Weights of a small GPT-style language model, trained from scratch on English Wikipedia: 12 layers, vocabulary 2146.
Each number is 200 + 30 x the weight over its row's rms, rounded and kept within 0 to 999. Layers, rows and columns count from 0. The size before them is the row's rms in percent of the matrix's.

# layer 2 attention key, 128x96, rms 0.178, rows 0-72, columns 0-95
114,136,193,158,197,221,213,230,171,179,164,266,225,217,204,192,224,212,217,150,167,246,168,217,189,230,169,222,248,261,211,194,196,130,163,201,160,225,238,229,218,185,214,214,224,221,219,189,237,195,206,205,200,150,217,212,172,181,233,193,178,229,206,237,223,208,181,194,219,216,202,219,177,187,160,209,213,184,243,225,126,235,180,165,144,204,222,158,170,158,198,237,210,164,255,248,206
095,189,218,174,233,197,183,245,231,198,235,158,239,168,228,210,182,161,182,240,237,187,194,231,245,234,192,197,213,167,169,264,239,205,171,178,213,170,207,209,188,205,205,108,185,234,175,183,185,186,233,247,185,243,205,251,215,192,245,224,194,217,178,193,244,188,264,220,175,201,225,189,235,155,198,205,198,186,176,152,232,218,227,217,158,214,232,194,229,185,149,199,232,203,153,258,161
095,195,203,208,192,218,144,199,198,199,211,248,270,213,251,195,227,231,200,211,231,251,213,214,140,173,209,204,230,215,233,207,201,194,223,169,221,138,175,177,219,185,188,200,194,219,188,197,188,224,237,175,249,205,204,194,195,184,223,126,211,170,271,185,224,261,253,234,178,220,188,188,145,169,227,179,233,222,223,196,208,238,225,207,203,197,204,171,143,227,132,218,173,188,218,160,252
096,185,175,191,161,202,184,198,237,203,198,178,169,156,183,155,222,178,180,281,158,262,239,180,161,227,188,197,219,188,196,210,217,251,207,198,220,157,181,194,184,176,261,207,208,172,261,230,188,185,245,169,154,223,190,149,190,181,186,181,221,153,218,208,183,172,185,227,222,212,190,153,233,232,204,213,192,237,156,197,211,277,198,214,202,215,151,251,204,214,160,242,197,169,240,234,210
096,210,221,209,117,203,228,185,212,187,109,243,170,163,181,268,169,238,160,180,229,231,181,222,238,242,216,257,193,234,175,178,203,209,190,204,225,205,225,205,212,203,229,230,215,193,243,172,213,217,275,213,188,175,240,200,238,183,153,222,173,180,167,166,198,178,195,199,193,196,203,176,196,219,196,157,226,181,192,229,184,226,243,179,160,209,181,188,207,152,186,235,228,218,226,264,172
092,235,212,203,200,227,180,168,185,184,209,183,188,215,223,199,220,189,185,186,154,225,202,139,141,163,202,193,187,192,240,165,233,254,217,192,224,204,199,185,153,182,193,240,168,152,204,231,180,206,188,225,215,207,186,243,173,164,253,191,214,198,226,194,189,168,220,149,142,233,234,228,264,220,246,225,157,242,221,187,170,187,213,200,154,189,281,170,140,229,171,221,225,172,199,249,186
086,99,191,188,194,149,182,167,213,185,220,230,173,238,194,228,126,229,193,204,178,250,180,209,200,199,188,168,214,222,163,212,227,194,232,234,196,193,186,246,228,242,177,204,196,194,166,187,202,219,206,215,202,211,203,217,164,257,200,171,192,220,260,145,226,233,181,154,196,198,175,261,200,181,190,218,170,216,241,179,218,198,239,189,255,158,214,185,218,160,216,205,205,150,247,263,203
093,205,236,241,206,187,202,150,237,210,189,189,150,187,189,173,226,119,155,212,200,206,165,193,196,180,200,225,199,140,215,228,234,217,213,197,234,190,217,186,203,209,231,204,137,169,217,189,203,210,180,209,189,202,233,200,184,162,186,246,203,163,247,287,172,263,181,180,236,146,197,193,218,246,197,151,232,198,179,180,183,192,207,196,169,237,235,197,160,201,139,188,254,201,226,192,147
102,178,276,277,209,199,203,200,271,179,203,242,222,209,257,181,221,221,223,175,240,213,180,166,179,241,242,184,224,217,203,211,173,225,216,210,219,138,218,186,227,228,200,164,215,156,196,169,193,175,208,178,195,197,234,241,213,219,185,223,196,207,285,196,230,169,177,178,191,232,180,242,189,180,210,246,261,211,139,191,161,188,202,223,184,182,170,157,192,216,264,188,208,211,209,181,197
101,186,208,169,207,213,203,226,192,221,181,248,191,156,177,241,239,185,243,178,200,193,162,187,167,208,254,212,163,196,191,252,195,204,233,197,245,150,171,162,248,191,143,187,194,236,165,237,227,222,185,180,261,179,204,176,189,188,239,248,135,255,176,205,226,174,173,203,188,169,229,225,204,209,209,183,187,206,210,191,148,270,209,147,205,184,206,182,182,203,174,278,243,188,229,196,212
096,231,168,238,215,180,208,190,246,237,148,169,195,229,196,247,176,203,230,179,213,153,190,159,204,191,217,202,194,209,223,188,203,217,217,191,247,214,189,209,175,217,174,177,194,213,221,193,153,196,181,193,174,165,249,161,217,207,248,153,225,201,225,226,241,212,224,184,246,193,226,200,195,141,219,207,227,245,267,187,279,240,201,189,206,243,196,197,243,140,190,222,176,265,217,265,162
107,201,222,216,126,171,173,242,197,284,259,200,259,199,236,192,208,200,235,186,134,182,188,198,211,206,177,221,207,201,182,165,183,233,182,188,163,219,216,208,194,229,240,223,225,185,151,213,161,185,149,193,197,228,195,155,208,285,200,233,232,205,224,228,141,238,215,233,222,200,201,213,200,242,222,190,192,161,211,234,221,189,190,224,228,199,161,162,197,191,201,224,238,187,205,203,269
102,215,149,195,177,247,169,176,206,275,211,169,196,152,217,216,182,157,162,263,124,244,206,181,213,186,199,237,263,210,206,160,232,199,178,223,216,201,169,214,245,165,231,225,200,179,151,161,174,148,159,213,202,208,171,213,165,252,194,203,260,215,226,196,168,190,220,218,235,207,187,201,199,204,220,193,192,234,186,174,242,168,181,216,246,228,210,220,209,235,214,191,256,192,203,172,225
096,216,151,235,154,198,194,202,214,190,214,165,169,160,161,220,231,167,160,195,241,152,172,242,206,173,202,158,202,149,211,170,174,188,215,149,208,227,202,214,151,162,201,197,216,283,153,219,177,154,185,191,215,165,192,184,210,196,197,226,220,180,214,155,206,217,186,234,191,217,183,200,195,220,225,204,135,172,134,180,261,181,196,246,257,216,206,217,142,200,228,209,238,209,222,197,163
101,188,244,199,196,226,208,185,201,166,215,173,181,193,173,171,204,181,233,230,237,204,134,172,173,158,205,198,250,237,200,242,192,196,171,155,198,208,184,174,210,199,218,244,220,172,203,134,220,250,198,181,169,193,156,231,210,209,193,201,163,184,140,256,247,140,169,203,178,205,186,198,203,205,228,192,234,184,197,124,187,216,278,212,204,181,198,174,164,188,127,184,203,181,199,164,249
098,193,222,267,176,159,175,231,221,172,165,181,196,202,137,201,154,201,181,237,192,153,236,242,210,185,213,176,146,172,218,198,190,215,185,159,214,205,98,223,196,235,211,203,238,209,235,150,199,186,198,168,167,185,150,123,216,257,199,228,231,227,197,176,169,206,222,203,161,207,163,221,221,226,213,196,177,227,165,152,197,214,213,237,190,183,238,214,237,198,215,206,222,185,181,233,213
085,258,200,182,153,158,223,224,201,196,212,233,194,195,224,204,146,267,247,183,192,209,225,228,197,174,200,188,213,244,202,197,191,148,206,223,181,200,202,243,140,241,201,210,236,156,181,189,209,226,163,170,192,157,195,241,208,196,159,166,227,184,176,251,167,155,217,156,206,186,242,200,215,190,187,231,181,261,215,182,246,195,186,177,243,289,225,225,148,210,188,206,194,227,173,204,162
087,202,213,196,256,191,205,198,176,258,181,194,159,212,201,192,212,160,255,194,184,239,207,227,213,221,170,222,213,251,202,211,210,236,205,194,229,202,184,186,141,177,233,227,228,184,269,194,199,240,225,246,206,221,177,157,201,195,194,194,203,194,180,194,245,205,271,181,162,187,163,150,254,196,188,229,226,167,185,214,185,216,191,145,196,199,222,163,177,231,200,133,169,271,252,256,190
090,201,222,127,196,167,262,177,170,225,186,199,225,247,162,233,190,191,146,175,213,218,211,221,190,163,221,205,139,242,225,211,201,234,224,238,175,210,185,199,198,116,255,172,209,179,234,167,211,219,171,196,217,251,223,191,231,221,228,157,170,175,243,202,224,155,166,190,216,206,206,224,194,247,196,168,160,133,218,167,169,209,220,188,195,179,200,186,149,232,231,180,189,208,221,164,207
091,230,192,200,199,199,191,166,222,194,213,225,222,213,205,145,192,185,164,205,178,218,180,235,263,175,190,202,250,233,168,148,185,184,195,217,243,173,243,162,185,172,140,171,203,200,197,204,223,192,190,173,285,207,180,213,224,249,175,219,209,201,214,213,209,261,154,167,219,208,199,208,228,211,201,195,142,148,220,149,176,131,205,219,185,176,140,225,247,236,182,231,163,176,230,164,200
091,261,223,174,175,182,179,153,203,192,199,171,253,173,165,222,237,182,174,219,198,150,206,142,187,224,233,176,213,244,182,223,216,229,253,172,169,173,185,198,237,175,155,180,218,239,205,207,188,160,249,205,190,196,181,180,234,186,219,145,266,195,179,214,241,225,260,176,209,200,252,179,214,235,229,188,197,235,214,190,197,167,278,194,249,209,209,218,156,227,224,160,187,223,222,194,201
101,167,205,167,269,202,197,165,249,205,218,189,180,189,211,214,182,219,177,241,187,213,236,223,167,257,235,253,197,220,160,209,224,175,209,221,211,160,217,194,215,196,229,185,221,226,174,190,199,252,212,246,192,202,265,207,172,205,158,179,201,208,186,219,221,188,206,243,220,209,280,238,217,207,254,181,262,191,174,181,229,206,232,167,252,188,189,217,188,202,250,167,139,183,251,181,254
107,238,164,168,250,196,163,195,215,226,213,130,217,207,237,214,190,214,182,206,185,210,152,184,180,216,220,218,200,188,252,183,124,196,181,158,243,147,195,197,209,132,170,201,219,242,180,227,174,184,213,214,184,213,170,248,213,238,180,264,211,230,198,207,228,240,179,208,199,196,247,224,173,238,201,190,186,250,141,120,170,205,192,208,230,181,184,179,225,217,145,202,168,217,210,208,204
097,200,192,214,173,213,190,242,186,183,179,182,182,174,178,207,225,213,173,214,214,235,192,221,84,181,210,206,171,179,218,223,227,181,152,253,150,202,225,188,135,250,201,249,184,240,216,199,184,190,202,164,170,214,220,245,177,213,232,183,173,197,187,230,150,227,217,180,190,175,228,232,243,191,171,169,149,194,158,167,201,199,227,171,156,145,181,238,172,151,187,201,251,200,215,227,210
110,176,169,225,156,211,210,242,176,211,218,208,174,244,178,213,162,168,211,178,182,229,142,206,257,214,195,237,232,146,111,216,170,156,218,174,202,182,210,235,213,172,188,182,223,194,212,248,149,199,203,156,231,205,213,216,239,201,212,169,248,197,241,187,213,200,184,213,228,238,228,267,281,222,178,217,173,225,200,175,170,216,213,180,246,221,217,256,222,171,190,202,213,169,180,185,190
098,172,183,199,180,203,213,222,183,214,184,223,213,209,182,197,236,164,233,217,262,156,265,173,185,179,211,236,194,190,246,127,206,188,223,149,196,182,196,167,130,130,172,166,179,181,237,202,230,188,236,161,179,208,196,233,196,200,158,174,205,268,178,166,168,223,194,158,185,210,225,185,223,201,224,236,224,181,160,197,233,200,217,145,249,224,203,190,213,174,189,141,191,171,228,222,238
093,161,178,238,202,141,183,205,214,210,231,190,213,200,208,158,237,204,146,171,163,207,172,235,209,182,171,212,180,236,240,188,198,235,231,261,163,189,195,215,190,244,130,156,196,206,191,231,218,156,194,204,215,172,172,192,193,228,204,185,208,189,241,182,174,171,244,173,220,156,227,208,154,256,229,225,174,226,165,202,226,236,220,161,198,197,172,239,180,212,99,154,200,206,237,207,188
100,189,165,201,215,206,215,159,242,206,234,177,240,204,229,235,167,237,233,245,127,220,197,242,240,156,217,217,214,245,231,215,192,153,260,188,164,216,207,245,201,205,154,236,237,166,171,216,152,189,214,209,248,159,220,149,171,225,201,210,238,202,159,175,185,210,214,185,186,190,177,192,207,163,160,227,224,168,193,230,182,207,152,205,193,246,215,253,224,230,251,198,222,221,171,205,242
097,239,137,213,134,197,159,215,188,207,184,169,225,182,175,229,161,254,167,193,164,212,220,211,227,183,189,183,244,159,157,213,209,142,187,225,175,184,218,237,214,240,205,251,193,200,169,227,239,236,187,224,194,219,196,249,214,262,184,239,178,203,240,232,224,183,194,193,212,235,172,155,218,225,151,216,176,238,225,202,241,219,227,206,190,156,170,194,210,218,243,155,149,181,255,220,194
101,141,173,188,189,246,191,187,119,184,245,236,181,235,142,208,185,213,220,215,132,212,206,238,167,197,174,169,212,234,187,173,237,183,215,205,215,225,207,240,248,232,204,158,214,205,227,217,222,193,216,292,213,163,168,216,201,155,207,171,196,238,248,234,187,217,239,190,240,256,224,241,173,194,217,182,214,176,232,184,238,233,164,226,188,191,213,175,212,215,167,191,210,199,215,228,229
094,199,179,221,218,170,151,221,187,244,162,218,203,207,175,155,238,201,196,257,212,204,144,235,232,215,174,168,222,241,194,177,221,138,216,226,148,182,145,168,168,253,235,233,168,138,222,229,195,172,191,237,214,203,215,180,251,153,246,195,168,197,197,210,142,211,167,215,188,250,214,178,206,195,176,223,212,160,232,210,178,209,186,185,188,205,189,195,140,208,246,213,196,186,227,256,222
100,194,206,238,245,218,184,201,156,252,227,224,183,187,196,224,203,223,154,199,277,187,199,179,215,250,201,246,172,240,256,178,145,219,203,196,209,198,219,153,170,179,202,151,186,209,182,192,173,208,135,192,245,192,190,201,216,235,208,163,166,224,223,256,198,229,178,227,266,245,183,182,264,239,194,175,196,205,154,278,193,188,213,192,214,204,192,224,224,201,193,194,232,158,206,184,176
096,222,221,216,248,214,225,321,192,196,241,201,122,221,203,199,182,188,143,233,198,239,210,169,186,167,252,209,178,215,170,215,234,205,158,193,216,157,232,152,216,209,220,184,206,205,151,176,135,226,176,194,200,197,171,213,196,154,173,201,193,207,219,195,222,252,190,149,219,221,219,176,247,195,197,169,222,215,201,253,198,198,235,198,175,190,269,183,204,229,177,209,181,209,207,199,199
091,242,190,212,262,185,172,182,197,193,235,206,184,248,169,242,187,177,176,229,228,195,214,186,203,209,160,202,219,193,187,180,203,178,135,202,238,186,172,264,179,233,199,204,174,209,198,188,170,128,214,223,221,253,181,170,203,181,223,171,207,196,234,166,170,147,209,184,203,125,185,191,202,199,232,286,207,173,210,233,226,219,193,219,226,224,163,190,248,188,197,237,143,205,232,254,156
095,256,212,266,190,180,208,200,209,168,235,256,214,158,204,168,243,173,231,209,239,268,184,185,237,159,201,161,231,280,161,216,164,203,242,228,182,221,206,189,212,269,249,184,170,192,205,166,231,177,167,199,225,169,202,143,207,178,198,227,204,212,231,245,242,235,180,186,216,240,232,221,173,205,220,214,181,199,234,183,238,208,190,220,180,241,212,217,243,176,183,210,218,195,211,223,167
091,238,244,194,206,191,199,221,229,159,250,205,217,146,196,183,172,183,196,247,203,163,246,236,220,173,164,205,251,212,199,157,164,179,214,168,301,241,212,215,185,244,156,182,209,216,168,232,151,202,172,196,163,180,232,229,213,206,166,168,174,226,199,182,241,202,173,215,200,226,230,181,226,230,201,231,198,215,207,188,178,226,209,194,182,165,173,169,215,239,202,203,257,263,166,172,147
111,173,239,150,157,181,252,193,233,193,194,229,180,214,231,125,213,213,199,234,218,199,228,253,182,197,193,216,203,266,245,241,237,184,218,200,215,189,262,209,195,195,171,173,165,212,139,211,244,188,217,218,185,205,255,174,213,176,170,173,171,217,167,211,213,216,188,221,234,235,215,208,195,180,167,225,234,252,190,260,180,173,224,181,228,174,177,157,229,217,151,253,169,170,232,178,181
099,222,200,194,269,181,155,139,245,225,190,167,210,194,212,194,201,178,230,186,226,205,279,200,167,203,239,224,216,170,211,226,232,260,201,200,247,198,147,203,189,152,160,210,243,214,178,240,182,235,189,204,198,203,136,224,212,221,197,224,215,192,224,122,151,206,255,175,177,197,169,203,177,191,171,193,229,227,206,150,214,147,171,200,220,204,173,241,196,178,242,227,204,215,190,227,168
113,242,239,188,207,205,169,220,283,163,180,104,221,205,172,220,155,205,218,183,127,237,236,162,236,214,216,191,157,245,221,200,163,202,206,198,206,157,240,134,193,190,183,172,158,187,202,208,179,216,183,175,191,232,203,181,167,153,207,190,243,232,245,181,188,186,240,246,144,220,178,242,206,163,213,213,193,221,205,222,240,196,195,221,214,208,200,197,210,205,210,174,176,239,215,199,239
089,209,184,208,218,170,170,185,171,185,148,266,189,239,203,226,226,213,189,242,173,172,155,213,218,181,245,144,190,172,202,223,191,205,231,169,166,236,196,189,189,200,246,190,238,235,240,213,215,189,200,197,212,280,158,177,200,203,195,167,271,240,291,265,193,232,167,223,209,222,215,199,174,166,181,222,167,182,158,189,234,174,247,213,196,202,200,182,207,227,191,170,199,155,212,181,180
098,191,225,210,196,168,165,312,153,181,215,246,197,178,184,153,207,223,212,168,179,171,136,208,214,202,126,191,222,204,190,184,182,162,207,224,198,145,202,206,200,235,213,235,170,197,191,147,205,177,186,208,259,187,214,182,192,185,222,173,213,198,230,188,188,237,204,223,194,156,232,207,200,174,171,202,189,208,283,235,185,144,182,191,205,197,166,218,256,199,227,191,209,251,224,212,157
099,187,137,212,186,186,244,191,234,205,199,186,248,211,220,231,173,197,209,158,205,255,193,224,164,230,211,215,189,194,216,169,267,209,248,215,227,177,177,210,231,254,197,193,186,209,205,181,189,227,238,229,197,245,144,217,109,177,216,157,191,214,159,156,172,183,189,236,188,255,243,194,187,128,218,216,193,180,211,188,196,192,233,184,213,190,178,175,143,244,186,192,237,234,219,243,213
101,250,235,196,185,255,196,240,160,221,211,243,211,153,268,156,217,198,178,196,214,135,202,236,213,164,222,226,195,221,196,244,194,220,201,157,205,254,222,210,234,200,168,237,190,172,167,204,183,151,200,217,193,159,202,189,215,202,251,179,155,255,152,222,192,262,183,180,194,195,186,197,208,225,236,245,150,162,239,175,217,199,201,233,212,206,242,213,169,172,195,209,171,232,183,261,207
090,210,181,193,175,239,185,198,194,199,216,212,178,208,155,218,158,223,205,222,193,204,231,254,195,198,183,205,212,224,177,168,153,175,240,260,137,187,237,204,192,143,112,177,225,187,229,194,154,176,203,167,170,199,169,200,147,198,199,254,114,243,202,178,227,223,252,244,212,211,239,193,205,196,189,195,210,206,226,217,165,196,211,202,201,236,240,242,162,189,200,201,233,175,146,190,159
104,179,217,197,158,220,209,205,163,221,216,265,210,183,186,147,225,223,155,158,195,210,260,194,262,164,150,191,235,218,163,183,176,163,185,169,185,220,179,181,158,244,176,174,210,227,209,196,145,192,182,162,240,177,188,191,223,244,133,249,180,216,220,220,261,215,165,167,194,179,203,201,149,238,157,226,179,167,267,182,204,199,191,228,208,216,176,164,193,182,208,185,186,238,187,190,203
086,224,208,173,172,224,213,242,212,209,132,229,193,197,196,235,219,228,137,208,150,206,168,176,183,130,200,180,228,147,223,215,208,192,227,210,185,165,230,157,179,244,236,187,265,205,229,242,198,213,177,190,182,216,184,219,170,197,189,140,217,127,186,178,215,169,174,177,243,155,157,216,211,236,220,239,174,185,223,220,218,169,192,172,196,239,180,167,173,163,205,171,189,234,162,194,248
084,244,168,209,216,185,209,187,232,191,230,173,177,176,165,189,206,211,197,218,162,217,205,206,214,172,202,258,136,166,240,143,212,232,197,212,217,194,239,184,211,163,162,189,219,243,142,238,128,218,159,182,249,168,171,241,201,174,225,165,242,168,164,228,206,238,186,229,205,200,188,151,199,206,269,168,220,179,194,175,187,174,226,212,234,189,202,159,238,151,241,162,213,190,192,243,210
097,177,182,212,231,186,167,211,230,179,225,170,182,213,166,197,188,203,171,209,177,203,210,149,212,235,192,219,211,227,189,176,238,235,203,175,190,175,173,191,170,236,178,195,254,214,165,209,171,200,188,207,169,189,182,145,197,284,238,182,200,224,201,205,108,258,230,220,210,230,129,193,163,234,223,199,165,165,186,164,209,220,173,214,228,240,203,200,200,239,241,127,193,141,154,204,196
091,179,206,181,207,254,218,225,242,202,192,144,251,213,188,235,186,116,163,186,202,185,234,210,203,210,168,214,215,204,219,184,207,212,189,179,220,186,130,206,227,165,193,219,232,162,232,170,193,256,189,212,188,168,216,291,190,209,182,235,223,183,254,199,199,190,190,239,245,165,225,130,159,139,215,181,178,240,159,214,185,241,227,224,234,212,212,208,223,186,226,194,204,201,230,189,176
094,237,220,205,201,164,185,179,231,181,216,205,187,192,186,192,213,168,216,226,184,245,233,231,187,242,198,243,194,193,212,168,190,185,231,223,191,208,178,132,207,168,188,184,203,123,194,207,202,237,220,200,193,156,191,237,95,209,248,144,170,158,195,155,213,168,195,278,225,163,148,190,229,193,243,184,215,234,170,141,192,225,216,185,214,206,234,171,196,173,165,195,184,190,227,179,212
097,159,172,222,199,208,172,175,186,180,220,245,168,237,246,230,176,152,232,178,218,222,194,241,254,152,218,169,204,240,207,189,180,229,196,189,193,179,174,166,212,211,173,170,186,241,187,227,222,194,206,176,176,186,217,162,179,204,191,249,156,214,218,179,207,238,133,220,213,226,208,192,266,248,191,179,182,191,202,192,209,185,163,197,198,179,226,245,183,135,267,262,216,282,198,191,223
094,184,150,189,197,205,175,224,193,119,222,252,208,193,225,123,179,199,202,156,203,211,186,191,188,269,163,187,227,209,225,228,245,157,177,174,119,207,169,247,233,205,157,239,177,162,180,202,164,195,198,220,242,207,254,186,213,222,239,215,230,238,224,172,210,163,177,149,252,211,231,208,176,213,195,236,224,190,176,204,252,194,208,199,170,201,196,164,215,186,165,194,237,202,187,211,202
093,265,212,186,240,242,200,237,204,247,184,174,171,220,220,173,149,227,205,170,220,220,193,250,201,183,183,162,127,222,217,145,198,230,227,200,240,208,204,200,193,200,182,250,218,192,192,182,198,191,221,210,262,165,193,194,157,196,172,162,196,140,179,187,204,187,213,166,203,193,252,203,224,164,240,172,259,197,272,195,250,189,202,222,222,223,233,156,187,163,205,137,212,193,244,201,203
089,228,212,213,179,212,208,219,237,258,181,200,230,197,187,171,245,217,174,208,197,264,221,233,187,197,172,214,188,183,174,218,225,181,192,138,219,219,167,227,215,204,204,184,195,173,221,180,239,174,226,167,156,171,207,262,180,214,188,216,201,208,180,215,187,211,211,194,217,249,204,181,175,257,181,159,215,176,193,188,251,219,252,170,171,105,205,192,139,187,235,217,266,229,149,150,165
087,176,214,205,147,174,181,203,101,224,254,156,195,154,182,168,186,165,204,180,236,169,221,151,210,192,209,245,224,234,143,223,177,187,212,215,179,155,222,215,176,194,199,201,202,218,235,145,209,149,195,253,185,175,190,236,197,210,190,168,155,203,210,196,210,271,191,175,168,187,226,179,187,248,204,228,190,154,193,215,212,193,176,234,155,176,209,123,211,226,214,224,220,206,207,170,198
093,212,170,167,265,178,170,184,238,183,179,208,180,207,227,170,183,188,194,222,249,191,166,172,166,192,202,219,193,226,188,183,172,217,221,144,217,222,246,237,217,176,206,158,225,200,218,174,204,158,198,170,210,231,217,181,230,247,238,205,139,205,178,228,210,230,212,171,151,156,166,141,194,232,135,202,193,235,177,209,234,206,140,217,214,248,270,221,206,192,233,218,231,217,267,178,205
090,134,172,248,182,212,200,176,219,217,124,174,270,161,200,260,227,237,187,176,204,216,156,199,163,219,178,148,107,220,210,172,226,204,208,187,193,170,176,205,210,194,216,181,189,207,191,214,240,240,180,208,161,192,234,183,136,239,207,213,180,192,197,187,203,190,234,188,165,208,207,233,215,200,201,231,226,166,176,170,214,206,273,230,227,226,152,177,213,187,156,194,223,215,162,175,205
101,314,226,168,149,246,269,180,183,209,273,176,205,183,206,227,180,251,192,229,126,215,225,141,212,188,151,204,175,188,196,175,190,215,217,191,189,197,212,185,201,211,195,217,207,243,224,201,248,195,196,222,191,225,216,253,178,175,201,167,209,198,205,217,167,218,238,189,242,169,191,201,184,215,196,207,218,167,150,165,200,172,219,231,251,191,232,186,216,223,193,237,202,203,160,184,238
101,220,260,183,224,217,227,187,249,231,203,146,228,169,201,191,226,224,218,202,223,200,181,175,224,213,197,206,219,158,158,178,206,217,217,174,157,214,170,196,196,210,167,195,243,195,185,201,150,248,123,150,217,199,174,242,163,141,215,157,244,150,125,126,170,183,165,196,205,154,206,202,149,174,216,212,192,210,230,215,204,239,236,235,221,165,196,194,191,193,230,172,194,228,194,180,188
088,218,144,224,171,207,189,183,190,211,202,205,195,224,229,190,218,129,243,186,221,224,198,233,202,218,246,195,204,206,156,227,172,243,156,186,196,151,201,191,168,209,202,191,224,163,195,212,254,192,153,123,173,215,169,197,225,207,163,154,231,215,224,228,189,141,209,218,178,232,220,239,178,235,177,180,113,152,196,202,172,187,203,222,142,166,216,217,206,208,174,147,230,182,185,217,154
111,197,213,235,207,233,204,194,193,225,230,270,201,208,147,189,212,231,198,173,147,238,132,192,122,216,192,181,131,225,237,210,206,179,171,247,223,190,174,199,185,221,226,202,164,194,244,186,204,182,213,164,215,207,208,201,255,200,210,204,218,220,219,197,209,204,177,196,209,222,180,170,242,156,180,188,227,213,207,170,107,185,217,146,248,236,236,173,146,205,199,171,207,236,239,194,227
098,233,223,198,203,236,191,184,177,198,185,197,256,269,197,217,227,185,201,214,163,172,236,205,165,219,202,218,236,167,192,221,188,213,208,215,171,212,226,233,207,259,181,210,232,207,177,184,159,255,197,198,249,231,175,206,183,267,225,260,202,202,196,181,201,251,205,213,234,195,176,154,178,195,173,138,212,175,168,216,257,234,208,141,190,270,171,203,248,224,206,252,167,212,209,196,150
092,180,222,201,195,190,168,209,166,174,248,249,206,214,173,203,127,160,200,235,178,194,147,196,144,170,214,205,173,230,203,185,234,181,230,181,182,172,219,196,192,211,146,206,224,164,221,239,160,181,192,213,162,203,194,165,221,171,242,220,221,234,191,208,242,189,131,217,169,208,151,184,221,223,183,241,173,165,194,211,254,192,205,251,149,164,177,228,144,149,180,167,175,169,155,226,201
104,163,147,232,194,239,177,219,208,192,219,315,189,174,135,151,201,212,206,167,181,178,237,215,232,197,206,200,178,190,196,207,183,214,156,196,166,223,211,179,201,211,210,220,192,167,213,178,227,214,205,227,238,188,201,147,180,154,198,188,150,257,181,236,170,211,260,216,200,192,209,192,190,221,188,273,209,248,217,166,182,222,213,223,207,167,161,151,164,188,204,207,240,220,260,176,198
091,170,221,192,214,210,206,178,206,180,211,225,226,260,193,242,242,170,240,248,180,218,223,195,156,191,260,160,179,193,220,208,235,147,240,225,175,200,184,189,158,216,227,217,200,248,199,254,234,225,162,229,257,233,180,174,113,190,217,224,227,209,166,192,231,171,222,200,141,190,167,200,188,183,273,161,254,192,193,184,192,201,228,206,199,175,178,232,203,162,203,182,224,201,201,173,244
097,187,231,181,217,191,255,253,191,186,206,193,203,190,207,156,214,178,216,216,219,163,194,245,213,241,144,243,151,219,221,142,139,249,218,209,238,245,175,204,195,212,138,187,150,171,221,267,215,179,191,189,239,186,236,174,220,225,242,237,171,224,191,205,236,233,204,258,177,253,170,209,227,182,177,192,214,148,229,193,200,181,179,218,207,262,221,208,209,208,189,182,211,153,189,202,209
113,250,186,229,212,247,194,186,183,188,209,68,199,193,155,239,231,198,214,250,197,170,174,166,205,222,173,199,199,200,239,182,196,237,194,201,176,208,237,214,207,173,175,146,216,192,176,216,195,242,223,149,208,198,184,181,164,160,217,193,177,185,191,159,202,225,199,207,241,195,160,154,193,255,199,138,202,192,181,187,200,234,237,240,182,231,198,173,189,209,211,228,210,266,184,163,159
115,167,178,170,144,169,200,199,223,166,164,235,187,232,195,177,249,213,186,213,210,263,171,234,199,212,160,240,228,219,228,157,203,124,217,188,162,207,177,216,243,243,259,169,238,203,187,225,200,185,218,228,197,146,248,157,201,184,221,155,203,201,214,229,203,207,121,145,203,258,186,218,220,197,198,253,226,195,224,182,184,212,186,176,167,211,174,226,179,197,232,210,242,176,190,233,193
100,170,209,204,179,214,264,194,215,258,150,252,174,184,193,225,208,217,222,175,239,287,177,212,164,231,181,213,179,206,179,195,283,175,200,214,240,187,214,215,134,179,184,178,192,159,225,192,169,280,215,184,201,171,204,222,232,173,186,204,217,201,166,252,218,183,182,209,200,155,196,153,209,186,179,216,190,197,193,140,181,240,221,173,194,187,241,205,206,180,177,186,196,147,210,243,167
106,223,184,211,122,260,169,251,148,163,212,203,155,185,201,195,182,217,242,199,178,222,181,196,194,175,202,248,195,214,170,235,162,173,183,158,176,170,214,225,179,186,164,238,180,186,215,190,210,172,211,147,182,181,218,192,185,233,192,189,144,184,151,196,221,214,185,198,202,201,261,221,187,268,186,199,262,238,162,215,171,211,194,154,217,176,253,172,134,216,193,226,210,232,215,193,250
097,222,243,221,155,229,237,184,183,237,168,201,183,184,187,177,206,156,227,216,221,186,215,235,245,211,235,173,224,200,166,207,148,207,176,216,233,250,250,218,190,166,219,193,158,196,211,190,191,240,260,221,201,256,198,253,178,219,196,203,199,171,223,189,249,212,155,208,188,213,141,222,160,185,215,214,178,227,185,162,185,170,239,200,247,235,138,221,198,158,259,185,175,219,146,229,157
107,230,203,215,177,170,207,173,200,163,213,227,139,212,223,147,264,195,196,187,222,151,173,167,213,243,181,211,174,219,196,178,187,171,146,224,186,240,193,208,248,232,205,208,149,223,188,181,223,158,184,227,261,184,185,155,237,167,171,220,188,228,213,225,246,218,177,242,251,145,250,231,186,182,176,161,202,208,209,190,206,199,173,225,237,212,192,222,240,174,176,217,166,238,255,238,155
099,196,224,170,251,191,169,201,209,215,190,233,219,275,206,212,198,251,256,200,236,213,220,181,266,213,190,188,230,200,175,216,175,206,192,183,238,217,162,203,221,178,174,175,305,213,190,243,149,171,185,179,203,185,187,165,207,215,199,234,218,218,237,191,168,193,180,172,129,156,167,219,158,236,192,215,197,207,232,189,215,207,163,216,222,216,244,216,262,179,241,203,160,234,218,224,217